Each number is 128 + 24 x the weight over its row's rms, rounded and kept within 0 to 255. Layers, rows and columns count from 0. Numbers have three digits each. The size before them is the row's rms in percent of the matrix's.

# layer 4 MLP down (transposed), 192x64, rms 0.245, rows 1-72, columns 0-63
088:091103112111126138184160131151128096112116143157120126081186165121127138112126146137126110138106142154103143160137126117139151086099137154139089093133147116168151106129119073108141131165129111
107:127139136131105114098142124191128155141157157148101143132163131164100107120123068132127130169101137107105154102120125140138151101096180087126119135106099143134121130109151136118168138167087138
100:133105133155163173134137124123109122110105137156111133130125100145112129113122182094161136168146137144127174140130160087109159096144095140124158101125095136182136122129109124170132117173088144
110:131114132122138142160146109112134106147144085087110142154133110137147128125123155149136148180142144095102088141169085150114141130188142106165107152160107154100126133069132115115129126165139120
097:128152105109103121135119083107142141158127142068144153131143146155086153127161119122157138152109182087146131168161102106155121111177142155113127144132134128120124145121178114130142140162159136
105:142195117159133146138149125131123149158111136163111119161108176138193120127165117123148122117138142097140124115137151091144096123147091142113112118106105156107152156111169127113086113153101122
100:087184142159130185135120119094107172104104151106147140144123117083145089132124147136080113124099069137147117132133127098115125151126145150110150113134126136161131097118139124107123145164153106
097:145127146178112108139128105152097132123157142150124172077122114110123109145157158118104132109114114167127150120132185114099110096102138131141133133106096096087139089134093124182158110137119142
099:121124091127132159100150111161127124146145087129152083115154139134128100113104107129134144065166121120092100097124103115106136118151107093108112130137119154124132171164180126101169095108128122
080:147129132084122078137132126126123121133182175139142138153138103135140085109118094128166099134157137124127109131136081140135117131066161127140129087134153127126134103073117147137164102100152118
097:108120119134166168154163123156101160177117125151109079092097151131112109081131108126161096115140164165100104094123149106110140118136124102141083120130110123165145152133145129119120116164114142
099:103139163145143104168091117107105126125164139106093151143152156103146120123117114169170146146145157081120127142114123108119108133114111109092108104081110176135095145143089140128155144130173117
105:127111119095138159119071169113101116109124111151123128100154097125201141144119139146134149118131121117082124116121093147104123093124125099144092103082143103113147126122096111175100109146115119
091:147117111113103165128127090122104147128113092144119129106145156116126148110143124110112107124122144135116115097067100072096123126095106095115120128139155195103106083149116126162105157154121135
093:147174102124171172173162124130106110127165095148153149156128138120152120127134172122139139099091132150143120119191126146128122140156145126104117112098099122108125121102105102141157155143078129
106:177169125157105123096070108095128107177074122131117149136141162137105145129133156111105154129172093120142134147124127134130087126108157111136139116158143134100112139109110135087162119152117149
095:162151133144130118134139139118093138142125073122106105128107109104179164143119131142147151098201077112122157114126156163145142123135108126108149135131179153117126119142165125141174130099122129
104:126144118110092170141126135131117122113080114122157166145114113122142175096138122100100078164175109140067134125168128107156119105109144107128123149145142141086132154108128122089105114155128118
101:190138115112146169131135089077126095125104101129103146097096108129138140126119084135109130143107122089098149142131112134123140126091168080166141145146145122135158103143109125105098162125161140
091:162190085160144139106161147116145100174135133122113098140111170177155085117125134133139143121155138108128168090134144089116144133130086104156145136117090090134148124109116113125131125129134125
106:099116152088131105122106152143157142114159110096141158133161118128134149119122137122126110110101099130142145111141146158096115168101123133092089164078205125118147087125091121123153143141139129
101:162094109121123118135134115141119153166127081103148157144083133173141083139119161116163159121123121141128107118101072147145163154118102104128142122123139128104148146090088179116122128160127137
100:146107181119177124124108117093163117083164145158159130168174128117097115110137153102139143109113146110121115125119135129135145136183130109107164117142134102170098158157110116139093137115139109
103:135149123101136108155113111131075109152147136104130113143143121130134104145103049082175138123116133090124126096125147185145113138103122111152108161117100136123152111094105135108131124086143110
091:138158126110131121141132128083135126165109117143087140117098086091139092128107123162086131116119136123111181112123132100126128125115138113116127112090177132121144128116131165170136112087196096
108:128103105151095118122134127144133104128150124118101139191108154114069151150109142152121151135141126166125116113121138102146182105169159105150114132147092109126153113135166114148139107128125193
098:121081124115155127140109163154142110116139142139134130143144102138132131138118117122120049107147135117127132156056127146105117111092135170095103125097127172126101098119111089129120138108093160
099:174120107124132131107121115125150171085124157079131130081124163139128105107106112152116137088135158133136138118150111147125161140193140149106150145110110155140162178182142128126146131128136125
106:081112111142111090100131108159117129111143159113124102125140108141121150131118108097094120123133142119157095109108174132131126122145163169110127115118057109125126167170097095155139097172133123
101:122120094134100135123124111136101146065099093113135136197114084104151133119147197107110135147139141074126088120120126149119118126170124126150146143120119130107140126133155149116152132132089126
088:119122106142138131097159131154114145158105137101091116152122142144112107163160138131116082090120116098140151145106130129108096129110158109171085201117119132112116093159161110099110143142111156
095:061106120134119134123124122119089116122134112114132137124152141118157141122142154110138143132133140104101105131146154126066097119131109131105181094057117104128109119152152122066136127129107094
094:146087095127103106081135122105126100192087090108112131083113108156154149132128143105115151102091141134133118105122111112159125126144113081140148114115110124115129165103139144133140139101096083
097:118139132086128130121123120100146101142157109120091140150133150140125141141105117118104163127164112086102126036116132127122119128100134113127143129115163103146086120108151072134143163139170111
101:133131101126130155140116140109149142137121128165104065107122092146117170108137147108172136121133102124080131138140125132121106155124156148142144085135115112114168098093066126166106151115169126
093:127092135145088128109080096154127122137109137145135127138114115124142064136123137153138139122117131108157116147141150106131062120115145152163158095103154116085096112144096109160085124164111145
101:170154101129142153090109159130101143152117104126119124101081153168162112146100151117150120123139109137129173117109155133110125099130152111142128116116137103127161187149149150155136091163175141
103:125110094138105110101151153148133142125098102137164134094166131134110124118117110141158148095125133122121144130147168131110159148090124095136086085068095141133113139164127100111065132144097133
089:110150112153103174149118096148123084151121140114131091112134130149123119139100112091142128182138173136124097135139141088125125128111121151073115112126146150129196126134157139110093112142085125
099:101126094147124142169125146105080119172114097118144119110137110159179107093153155124159136133144137156142109164135136087108175119091123161103124114126140127139160110136182106113118116119126163
106:094107149142156130148125187129150112143116115084083130133138116101135104146106182139120146120180114110147146195127129102126091117126131097150143099143116132136119091114139136104108159160125106
104:112134139094099104124148107141154115138150161163098112120133165161129149143135154113129123121118116088117093188091160147149193134126107127113114138122157103149142135146106152150136118083122175
098:132123164147150128105120127140144114105162160098136134131131127130149166128079111145150109128079087100113140191079093113120115101108131123137125126113106139082133080127102137160160139110158139
100:128110158149123205135118147096127149103106106130137106117149147138095099122143149150142103166099093092174130143148142123099152109144118100127150141108080108134122120150147139184118100112127113
100:148141092111146142117133151116119148145098117161105097171093137094120145104123139105116134138127132146124132136111166084163117116068072132132117144121171094127105112130133155107066113116148113
097:179085098134146094159136103130109127099094118113125126132114155146139118142133128111087092150107130157163129149120143108100122137135154119067122120137118105116121138136140152088159107089146062
103:119125144105124118138155156145141112143137163116156145133120143099131144099106152147100102123130114165093178152124132117079083099117142179139101145104119077113144186108143131139157094125148119
090:136137149125132180124152126111120191064159131119120132130108156144124157133123136118116102122135147129137138148113160149145135152124148138121132173168133151116128158165124142059115096118074139
099:131079171163123123134152147147121173133135114098130145139142160098093106151132171115100139143139162103087107110175115123099137138125100134102138132125124171136138113154145143087138145154178156
101:102131101120095098131090149187099157114128072113129113121112100107156082119150096124108138100164119128133082111136110153170124120136176132114129138090102159128131124102144109139130125161108129
096:130158085158145142143132103142102133144139131104112159153171150144151119131129089102158132110104154145143179129150140127114159096109120143086174136129106170145109106149066132107116105136126160
109:103153170099117120143130073133117105142150120132133135117140130128097138150115103100144111103166169109115091117084124082142097140149126119144120107163090131130089083120093110087111129133153093
103:153121081155123107147144108124152097132120124144081180151099127183128150158102111112119124125087150147101175129145130115127177149121100124093138136121140159130121090107126147129101114082114126
099:136158153151139145116123126167128163115118111143128148101109147163152115117113132086149116143128109131121131104160118144187158076132096116115136190184130115091152144127122125121137071128116134
104:133117194146141130109089173114134114121209088143127146139122094140141145111148084140127161132111151109119118143151127173131156146132125156154132121132132077126143118106117101117110146157133146
114:094121123130076114106142141133125106107124088134098111062136136129134129116159124134148182130131097112148121089107147156131104082134100155126112162109173146155121098146149132129122169169128139
100:116134162141101128129144162130151117120159116116185111105111171135090119098133116136143129158129127105149125127143076183161151150096124147110086102121128144088122138133100155103094143080116134
099:133117151122130114111146116108115122134150099162141148151096123085118125140156082125100089106090133127130131161147107073107162113154137125116162172121156142130125148130123111112191083105164119
107:115115165091134145129139129090123113108120122098129107123146093145108174116191130113131070139107141120166099124139132123107135140110146135145130130143134176142133092148156127082158147080086138
105:141107103184099127091134114119137145099132145149122092154144165141106122116144101130152112106140144133144111076100133097141152169170138149138154098103080101140103126156113167124149136117138088
112:127067155125160128075147158087157110125103135124123095092162147113133074137111155113134127098126136131103134127160108118110136127161130096113150109178147128156121141147123127158175160115138117
094:118097115146109122116113120109094095105110157129099092131145106087126144150178121099140076121079130111123128148110135111155139151148180143098130128101153139141091138131110139133091125097173163
104:136131153136129129119111160090155138141123122151136113098119078089143132174122140148143139128105102081146140118128136133148210138092149133124128133122153141178186128141121149140104101144159130
095:162162096100158144150104114175137123154184107144138128120112143153141098125090173147126169116128107119126167109128151159091105124140123096134140124110094077119154140164168132139131130131112126
104:158098125095117159150132125095112115161119120092129145183144123137141080133141126149161110152144122137144124110147115123179112128137151124138139056082086116104144135074151127105140125127120137
086:144129106117090167162125116128146125146154121111162149133132101121147100141127147111171132135167165165090136152140120128142123130198095121107107104133131117098097095134107094098177147103148125
102:160157102082136115107120137142086131135118133146175114115146131120114123122108110136120100148134100112119142070142146110098141125103071130143106100141088099176093150162112111128116155141102089
113:152137180073111139112171119134141136156091152146097113138129125156122154098131139170136120156164143133123118122131126124150119145125089114111150091104118154103146161147131164141147125058113156
106:138135153110108057127132129125137132099122071120119139125116116130150131119130131109160167105121114124142093131152088137091157131160139131137163161160180137132124127079119118115127168157085156
107:174066140142130154112121119127136128107126114114107148127125141121086157150166105113162096109153117136107080162120177109153128129148100119094107148147070129123112114160105098142134114106103123
112:121112139165118097108131136140148137148142125123135121141098151066097116133105133140101130128163126102119098139106171122137151105112119122133143135093059166159146094173169079136131141130102139
096:124144162130127074162094138083102104125157179118138120113123122145143095111140160094157126157107157087163137137127145093145115122115157149098145099132134172126088094106140134147135135157127149
# layer 4 MLP gate, 192x64, rms 0.246, rows 2-72, columns 0-63
097:145155123104142108086151078155122141149135136123077180107167130106136155094123119146125126132098117112181121133118106147143144093100155183104139123132127089114134147145094146110140148114146099
096:117070175095145097177093133123143137082098133104100137112143154148122122130099128081141139088136119109105141108121145128130156185084105128143106150115138135118091160125112127129116113119149142
101:103144105112106152171161169130149132149155118139153157120153112128181090125140113129143138120167116119105137130146150135098148132106136137134166142128131077108126111125199085110100128170138114
108:127099109098085163164124160156105166140125154105110123127169145152124135137091109122146135085150164106107121175129109142161147096140139162124117123079126124107164136140119091098100131116143153
116:129176121143086151090104158101126162127131125078090144142155111118115120097162142129106150137149069112121143113130109152123119129082142089110094114144129156127145131136076128090138107116115107
101:141166130123111127121119126097151103086132121132138129137138133099123115106087148115135156154159152099107159135115154162134080106148088103126144114134128110134131123070163126162129199089136104
097:175183140164128122119141122102140155125113122068135130160105108129134136139158092153125114164114116153162126140152096115128134160131056153133103136137117123142120154091121127128151142121142181
084:105163099174147117139107128123146090123153108175126156118099153122169108121121089083163170122136130105141144133124152098110093127122179137124140145115164101112121098122162151139144116140127086
090:126138152088088140095151151132121108124111123141133168152124152125124133135158097147168127129151137119128180152104109126141089193149133115136180105145110152097088102135096159094131144114142135
090:137130172100120179140140175067143155103132149083126135114158112127112111152175156147151144128109076133139150096133132133118130131137134143155122135135085115088096117143090119118120126158149149
103:107109175136105161139098089149098116107102129086103126181166137105100123136129135158144120075082110114115125140070109147121130105096095107108114123085137136116150130118129151136120139146125128
105:147116143075120128098126140154115128150150101125106108161131079136115130167124124124098143147182068132117128158120121103119118112129153185122123094125092114111116162129174123150120126085110149
091:105125161125115162136133073155128110100119090116083139087099149123116148128135166110115126133120104143141150153132132084134161121084112141150138138136131135138124090177116095156130109159180163
106:113131117153146162109147170141168123127100145123102153106142111124122142155113124084113164113127137126081130134116146126106082170090117190130114134155150150166108108087087116142123147133157142
105:110152119120114108108130104158153133121129084137083084117121068146164167098097152124084114149086136128110193153143116119116113148095135134133106149132160146154148142127107114126150146115141132
093:117134121124136133099153127159135154158112110126169124132179097136123101106149135076131175082137129130114108121139141103128104080118131154113129124082135109162195124155118132124112138082119101
107:110150117093110156139091135116157119105134140127141102140124085105132179114133129082083136150176093165107151135150151126174136145130145110107136122100090135101107134151137143123107103165115171
100:072112110143102134148088165084129146131141134129128179147115103157165169102117145145119158116127119110155123112133096163115107144118126121135161127094136117149133171107142111110109171128174096
099:133106128111159134165131125100140089107132112131131126124104157143130129162166120130074170192145160092154142105169130086110147180111153137149130108119131109105125128104148128166115151103122120
091:138107154127112119103116154132183131133138063109099121144121168113107160099128161161158123112130080143116180154120098139113150130109136141119080165160118099141146130128145139116165145115145118
103:161139104095080134199168118140122125094109112140141100144119110053112148141117152154120162105130117128124171139102141101092123157127143122160160117118135127120146137116137135136105089128138149
106:121149147071135168120133131182129069167156140100168085105133153118134124154155145120146097108100143108144123119110144092102135116141128138103138130132136141077170136151120110158130128132101105
091:125140180111147118156137102122100112126096167119078107173147148149093105130138128095145098115099152141087105118124116163143157108110122115126141090105156140121172149105137122108126085109153157
102:149125171138141130122126049131153123108116100125117109163094133126141122107137119158136118139126112075133100122117128120149125122113142184132117098125135139121094141120053148130121120093093086
114:092112142134170096112116111116169112195147114133134164115103068160131150144155098086105147156113116138131125156124091116109095147129100092119140113133145130138120144135098125148080120131136119
100:074119157146162125168150107161076098146177125122131143097138121126149144111139127103117123140137135151191134143121123090098149123133110170142084146170130118149147148167122145124125148136143128
100:138125174137146102147151096106168146104123073151117148161077175129110126150132146126121137097119106153130127140135140147091123113069143140119129134139096114140106160084141127154174139106116115
104:133136113085127106160129126111149155167147109116128149111129109144175150116168138157125064168136144118136167134134167144138157141112107095133161131107158138114146116168117148188120128113127097
107:119131172136140147120128130126152080093122086136175118133163118138128145157130151167144158105082107109150110097116113163111144120113107110139156134137104130132137128059127124105167128107092088
086:127097102129100120163140102124112135130135118166111137155107105154134124117143089096141121174114143120109109144107123089093059142091162145116114148120118097173108127188109116144152125115147112
102:129123088147120120146130141155158121126150139072108135119137172175102100151131143121171128122091125084096162115123098125112114108076110119162109150158131105101121112119122163112108103087155131
099:134119089100156120155135142113108172115069146136124126137122101111117125142135161105110099136136118109153151166136098082111089103124108091157138106114183088094132128138104142150119136159148159
096:124161122112166129122159153098120099147133118077108142146187111130113118099110121157094135124132094124094134148097149120093125086127127137109145145109124169147102122122091077112105137105078130
092:115166117139119106087158130138190094118122141139186112140132108123156137137113100120084090138136126109081139103140137114156119121128131135131093124158115116121103129138112162108178112146105073
085:126120142168120128144161141142141130103142131122129154180129129149122116114090062112106136110164118125088117135127121178122112188132118117102108139097119153135154133163155161125114169122181133
107:104111144129144086130109113110128139164115127149128154141129095146127099119066112101168103125129120137140078137075117167148159152120127148147102143116106149136139088085135114104151148149169098
095:161130154134175098095113142081089148124086145127100139196148111142128142153121161146133137133119105103098135112120118122123149159115114125149138127103146108056078119117135135144130120142148118
090:150133092103133142152142116174149104164136162101135065126128148127153071156096148097152129151159121155108116136098120138141117083151116105126129139100118138127146159115159137109079099136143133
104:171143150115124093096146100100093121128138097116108105133125089109146151156111093145138119147097044124133138112108109081108141110119102136158138115144123107178111101115151127130136153118149109
104:064146118142148117181123159101118149134133125114136135136166131107160122142095117173109122084123133118095133106095137144113130194122094102125114136172119153108128136093125161127121166142154125
113:096173100084138146125147126159089132144133128116159121124149160114139129122152143140162092162109142113134154145132156134081146132136090116132161142118188079135075132130138150119148125156118151
093:138114131145107128122108122138144103086128110145137167130123097115131172101163098133114124110103109140064133138113150133132093126130110159113085081146136114101124162153139142149130148054095141
096:124129104138154114111211155151157101145151128123127133126104121132135108118075133131106117150092120135090109118136109120165125150132128194111100106154124127097124124112104113112089112151080113
096:127131136112074107133134115141080111149121137138113116162138159129128107102148139134100151113150093159151111111136152110145170146111098191125100172167171150143105124111107105123148161147118157
104:130119153145146128117167098153166132141154117103074115101138126122154122108144126088085107153096119070112135126126147125109124123110125147136130127108132176127141134100101177134172111118068111
106:140168107096085110163138120134074109133121129151151105121149126157111143146171135125131159079079118116101140131127171147133130115147189143137115123137152118095115177105145094133111139139111129
103:151117151126132098101096126153136072125128120104137130090132169116125138118141134155148107114110109109143091111143114089128085136097115110141118129103132121145120105117097140152140115128099028
105:148162077083093133136120093116152092130116117132104168146125123120134116151105121106171145110143119158101120135151091096087088134072153111135133131108090162160112095122126125121121124150112137
110:155110148117096148131090116141112176184117083126119160152126118145127080106123114134162093148178128137139115134142134152129139101119183123141095108111109138170151147170112123135118150130157139
097:121136137122156108086142139160159127172128149116111097153103114141155130109154134121088154148136116112116140167134131110160128070131180129123115153118153145156156110158109151172125165155094097
112:101146125135108147142129117112159122125124103134106153099138141143191093123128142093128088164141089121103140131094178164158145120092147133104149119115139113119123139102113110107171170071128123
100:150146127118097115085119136112149105146107092082126130136110126119080129086126096085155111155096105138113122161125167146145125126149136149065110161130161127122143106147129124126078121109088136
093:129096146102113159158129098123145113082128162170151102125146144161146132090122112107118131108112113096140119163126132087103126076099138158153146111110105120121169115151131169154122170170115128
091:109145115103117109123137116119144151089109142127117183135127121113118153165133111137133070148150098088107125121125132157151126117111153115125121084138143065115085150153142090112164172122162112
095:107136123166128101152120121159104136160133097119187115169131126133130120134118146091148148128134111146153099148136090139113136134141120114123108190140110059125136178093177118125108116131124147
097:152108143110109160109129143129161160088151092091146170124117139122128120098131097147146125118141086094151140121166185171136107112148117125095131142114150110166105154097096159111154136139109142
101:128132092166155125135124121166116154125085109091112158141145162148105151130155152147172109120119157149150122133127148177118086147122155148125083084178160131122123135131094138088140134132137110
110:162143148144121101076092123142090167179160132112117162126188117102113104129139120113133132139128120121126130145125198173091142133146126126135137121118146120125117128082176131154150133133124138
089:113127107119136110136141148180139111089159099079134148155130103137137149102149141118131118173107110126137158170116122103128127113097142088131149114142155144139151169125177098154074094120151117
097:108096132089133103147092108091118121146127161088117111114151101065108103106106145183121081102138126102137133123159145110118116103125131113084136101093137142143155141156120113137122131152087141
100:135146108130133175150120109104151162129123124105135132121084090154144128079157109141131143174172115146135103094161168172175139101150106138127143088135121100094138126115104131118163114142133126
099:126121157146130131155100132130118098125153133127113114101106116110124127113111129057135131135140090073098123115099133126118163158109108168137127116186164128090096146155123176150118111144128169
100:132126102145131112144150134105131130111151134087116102151118129097134092112142171165147104140083107131148133125128132125150137153129113151158113137186155155117115086083108089133174084097157107
095:109123149101147123125126095066126114133104101123137128153124123116096087132133116103107104134078137113144161078142123201150101107090110134163110116127106141151082143136133120110134136133105099
095:167135147116151133166133095140134106123108154129104135120174119117133100112116162137180132123082143130114113152132119091161076123161156166083123128124139141134152098151128125120096136155182153
100:124111149126139125186114132145137184114090163135116095118115113120129151120142118134134169148126124173141144170149166106109148121128091161086097124110145149096116114140118188132127103133161156
100:112150148124107101158137101111114102149119123098113131104137173144126091108126118157121119157094139109118170121104146135125154091125110115163085121162132194109106103131113111158170086137162136
104:143152101087137132131146117094111133112125193136108082111137119138133139141074129090166149098103117140151151131118120150113144105110120107132133104111155127127111101087144143115117203154140101
107:115160160157164142156142099131135162086137134127116125120148097110151097178078126151145138122101111096118160092127129111091116103145141142148150068105168133135120117110129108126123145103158162
098:103145154112100138139095138133075138158122123152125117142125143081148088094110139123090135133073109098167101108136107155089144099137107097164135097134173118116126130133122124130090154160144135
100:126142131103119131132126097126127124141122125123172116083158106095118112132171065153084122134134121141129171107133136130096136138129103099165094144118135094120141086112128131096122081186105108
# layer 4 MLP up, 192x64, rms 0.238, rows 2-72, columns 0-63
107:105143136144132116147123158107150151186135078105129128156121158110133140137079162145078081133147113168127150101115155112154129143100102152125111133125104114163102139157094134107147094120147104
103:167112147108139109133117127156145170151109124123150117076140109135088160102138122131167152115143120121127133103113104157156163172127149105119085155093107125150086134120151129098131119134196134
112:110158168125179116125122113103118097164129103128080106148126143128116107089142116124135089151118153112127149099164125145126126124170099109104128137145098164131087128110082096138180114102103127
099:139161182115119128130140102088098136142161113174094139147121124129116117144118146114109098098124121143158121104136122117144102169171123176149148101124121127163088099097127131097179168119124127
104:095163136132148124103108152100159147139115133095109115136177119157100098165118156142136118101105116093138112131108141133151107105160134143103136105117143109095097101116108122065175091137091138
105:082084090131112110132160157144100123151180153116130137147125161121164083100118093154097095129132171134136105136111130108154137164162120129123089128112148130101107131116091102109125089132125120
092:111132165084108120125100135138135084111071120097119103156131142153134127153138111128086098126099087120106115112135100090160148165158149136117106125115102164142121124149102159076122122117110097
101:134179129126138111153169109133091113141130120091116131109101129115167070145137145106123158131133131125081152124095136076090136125134097121086148141101181131126129111086141118128128095130100140
090:159147127170126148140080171117113142130155128102120112077122143108151185105159115132104131129081110163119133138113171129104168123135129139098127151118113119117108142182141128150098142166125105
093:144136157137138148140154112080148136130103157089141081089156142132116078138125185167135121136127151181161129143156164140143123140153128154119111118121125100167130112121114129095113086150141141
098:119107128126139099150132145101170167166128125166143135133108109160156102103133119141107168168142128104135120112163092105131157155108137155172124103151130113123087130144117136121132160051129140
112:175128135126133130153108132148145140104103182116168151122126115113101136119165139105141180111075179091132122114127154134119109095112185106105161125077130146142122131128113113148131128148135144
095:094126121151115124140153135149131174154072143143127103138101084121105126152071131144137135132154108100122095193161160147161110122133139122115130115127142120149159164080148124107133109107105124
089:126098127135101097157130133086159136099130085116100184127111130109148104157128091137114166142173134140136144134142110091143125127119149084147108129092115153129113127117160073114152139101172144
104:124142125134093104113117145119121128123128107152122144109175151086097132136136132091129122108166095160115154131094132167132152111123152070112138138143116110099120062159076116157130089129134148
091:156151109109141136094140139166124115067113175134151121112101163104138097119149172145143156164129123117122151142132128098136128082087150155118116147090122136106151112106142158132101106139140078
098:111111178108126133139128140141157132119107113114092108132146097158154076121070115153088093124138074103135175123131119127114124108152095125138104134149137107113151165115146096110103105153114098
110:137146133139123114117136080126108096138138061115106132118112121090105147130176088119097100156116106170145124117108154121133141088094142098143123114133137140183088104157107101131154111131146145
089:120117106128146089066130139131100116148113095113147110090122117126132172128067131120130152162136127105145126155106159096112162140104134149086107158155154094155141150131127139103098167107145118
103:129141123154138107149120110144062142144101168107135172100128144111126132095156094074115129129109124109142147109113120110137120123141137106131117080122148189070118155159105156136127147146115110
100:115114094129121150105085122156120107110128112093165076150111118135115144108134145133140108104136116085109130112131118125144143151131123127111130120121133070088146104174126148081079076147138088
105:186106161155122090118135106113111108170125147148200123125182117136140121171142163129125157118096144132135161127164121127101152143140092157134131165142112121125113125148087150138132123132114141
102:124105126145122135140128188116154164176162132104127137149160097130148106094138131126079173127134156139166129163167147151131098133166135148117134138134133146107159111138119080123099164133110101
098:089090076115175129132127133107137109136115098118116131123132141051101116130112077119117154142138133137090066148131137137109118119144126110130126155125135156124112131081110159102142142090108116
107:130129150137107097114102103101119116117115176168119142101149141134095045139148097101107151136122132162094102145164133131119119166089086123137086124140149117163117150107143125143109135125129143
097:114129150155142148130176122181128130146146119064134120120132109132180119110108145169088102134095138156144108097186146139137130093129128119144097137146092147129160168145121114134146150151133130
098:107168103120128145114140109111179136118120104094155184125098162165110135115118161161098125155121123159111119141155130147132110112080143123133125129157129137117140127161102078138128085115073115
109:110121142154177131101130087106100096135135141128145092152106136174169137131146132115107096140152145138142115105174109086137165093135109123194092143112149130098137128115159139134129111144154111
100:110155146130111125124128103148148130155153110164113088153164133166128140152140123102086147120139114158151171117155121193132133146089142121097117122114108139105110113169143115113175158164106156
091:094130144136111123136117148164150162148129124135172152133109164124175081117123097139118113202149144164091145150142146139132159122098102122105125138132112122153106117146094105177116117112128159
096:141111175097106151141130114108145137127134155123134097127137110114167142078093114141132112137131132147116092117122146149171210136139166114104138155162141115129138094084109101127145104134141161
093:128125140179175106115141100159108106126105117123182115143123146132154124127150133154119117107141124096143149183097140118101137153112116134133129145177161136092158125131100148109091069100111124
100:105153158119120116170120082135153103112157141160122111149117156145141146147113126086139157139163163106115119062131061110135109092123121138135115124116086144146095120129124106121160127110159128
100:150128117135124155139115163122173111097134111149140120120105155130147141096111111098073147141142143194145099158204120111122130156162171121118135112134132124143110145126103126120117174123150146
093:111146139161089143120101136102094128110146131158143147161173157176136129129102112146166127140093108156151153145138151141134182120140101121176103134158131138156102094153101149122146090108134139
096:139129120123109154119095113117126127122114160111170114124099111145108176156143144081120159122160132146122103123143124104148110142074139149120137158119108118064082166135135091120096092097155133
103:128091135128176081119102126093134141125096125166143124107126142106100099108135124136111076161122123113094171129155121134132154150127106122098118134136153093091108095122094175173151120159119138
086:142178163144130117159124189128149136117156181141099154115130128134145127127132172149141129115108062108126146118162151128157139095128167143153122127153136144117065124143132126155113127124153114
103:132109123146155091133162121136136070121140108123118121099101134131149129152133148128104128135155125130089207127161073123135105101180116175098114139131122119125093165139116139127108126134110153
103:124107144089115123101149141107147139157135128061103140171183113142115120125127131143112115108128148110137097145130149137106193137099117135115139143142112111185136144085141138106165166102118139
103:114155122111095118116141191148096149107095180137147128146098137146107173152115146145156154151095127120133192109119145092138138143130145163101138132098122156092120147149120150133137138154109108
103:136134163145147086160149126154120153136101138087180110110138118118122145145128116155140151142113141084162164082093091109094146096155125139157110118134110154153135140102148124142122108181154123
102:113134062107149151128096130155131124099096141127130135153101102105142178137123158109083126106125120113108122136127101148153103105121151102109146137160132149131132148123099128083108075172166103
097:104108162117147087089168150131071129133148120138159153133125103124112118163134168148097145156129145118140112125146128129134103124135124139083114127128132142115136179143207129141149106169136103
098:134098139151149143165105120136109130135134110138147167117096151152133127124156140098137121116116108091138139115132065116057130161081119109167150129110115159134150121099104124094167143105122093
097:123109145144160113103150145149174152147142123119130147156118099075136129125096108150121106179152113096101115146125115093106099137126060095111155114131130125159152136149126156177160112126129139
103:156150147171096094106118162141131111087112126130148166105161134116157131141123107164146123106103101134147147063125104116156112142105152136140131095125115096130090123143068168110120106129134111
107:134160157112167137106135092143129070158096158130046121103143127112127110119123139165130130099122115133150111140111102145103125142120121106153106149137157130121143091112091112153171124104096107
105:150131153134130137095134131116098093121128154170134099170115128148093147075135171115134133151101116107173127166133163068123136121154146144126156132116118160149151125124092149090128140123170107
095:148163076139140118109154115121132057105133106120076095101118125105144149161123130127109085147143125155143129140166161144141138133092139136122103147115089119115146112128167121131115176153151105
112:078139128150153130119106133137140109089132116118085147118130156140119109165092151107147128115109111099139076109125105145108129144056136122152141148147154158175162104115095144088128109124149123
098:112113126110147128105157147147135108154133126137105110154127164149092131149143135178145166071177105128113131135147097132117133145103083137151114153150132180090129113135119140143132119127058131
097:137130128110104176124107095162138096094114122107152120092131131166114141051104104132127100128151149113150151120128157095128118107128135156138117144110106162118152093178095150109139092149127121
107:142113161150153123123125130138122133166145106125103105143147113124147126084116122119127161136100125151144116097091125134093099153115106158145128169185083191105133145118138144177157140119095152
111:144123123125121136133131137138113145120123128174179117144100180115105119147122117153153128134096116198107129113165116122154142172141145137134128130109093097070099098119096115136142122120070117
100:130132138166145088084135198141141116095063121146128146101110123129127106126093137116146100171146089153135147098136147128108157104124166145114113114120145157091093127144136142110157129143130120
099:078110115146127132102086147134079098159108145139139104168148142141133140173109140139140128102156141126135095114155154164132108155121157151140161139132098129127163123105126136161063128112152158
109:114156092149164091072113110098159112183120143126137178136096137140135144121130126139159170092148122137130140124109105115141106144103134145113165150121097081103151100104098110134115117146104121
097:130131142163147123112129151141174094093104131139152147130155135134142160137186138149153125146158145105147095130105113092132130125151142153100172129155154091127164145102178166136122170102124139
108:111140145120159145141139109123132106079088105120112085069182133072100117121145140141090115125149111127154122133142105089096116112136093134167100136116151113124146120166120128137148164134146148
089:155135117084134136146096111097131098112138144138122072106104173113164111139171105141155128125133134100101112110118155152160165130138119161134152118130148114127068113064131124151118133140136159
097:107112152085135184102108125104128147156166119101106128140150093147150140095147125139119120124149142097143143158159153106126145098194143098104117107092131120190144141128119120142121130117091129
097:121135161141121115104118135098097111128096139139131113108162127102085177119147104102151111116135137143143082112142120132141172123115157112145093156141140162199165130161118110125099152148165116
101:145165097104156130129120111132130170155170132100131090152152139168139106110121152121149146127164139124115106186135177146164152148117120119085150122130164167094140125104113087111122121111108131
098:145121183152127104134091070144113149132149144153124104153123105130116152096139102132101152093147099110148090128090104124097113082141152113180122116128119134158157133145139127129109133123183118
094:127131158142140091181107117102090119122129161153128148142154089143089134135134152147155112080133124147155131090147127138151105191126153151111165131138114162108176118106156129132091127119138124
105:121129122141077112120118129159130087085140157158125133121112138178108147161106120109093125150121129147130112149161138104145138133122183156118144154096111093143132125146115191119169114165110158
097:092146116131083168110140135139129123155127099126127146142118132099142171136130097102122129089142149139182111124131080093097149136143104142169140133182139134106181120091113128168104124118124118
109:102117160143114151156110074159151150077112160141148152131134095108156113144115119155137108126105163118147136140122134125119111164100135080157124099139183154122152122141144178143145161106129127
115:067113151120107128143114121126144137126093132161117160115148140104132078117120095101137097171118159102122139078111134149135163095138118109149120136104176129151119153120161137148147188108140136
102:139145099115145100134142149181122143117114133144125160137109142109115093115142173140145134091092109137100101119146139159162148135114181201105125112147119155098091135161127091131137141110148139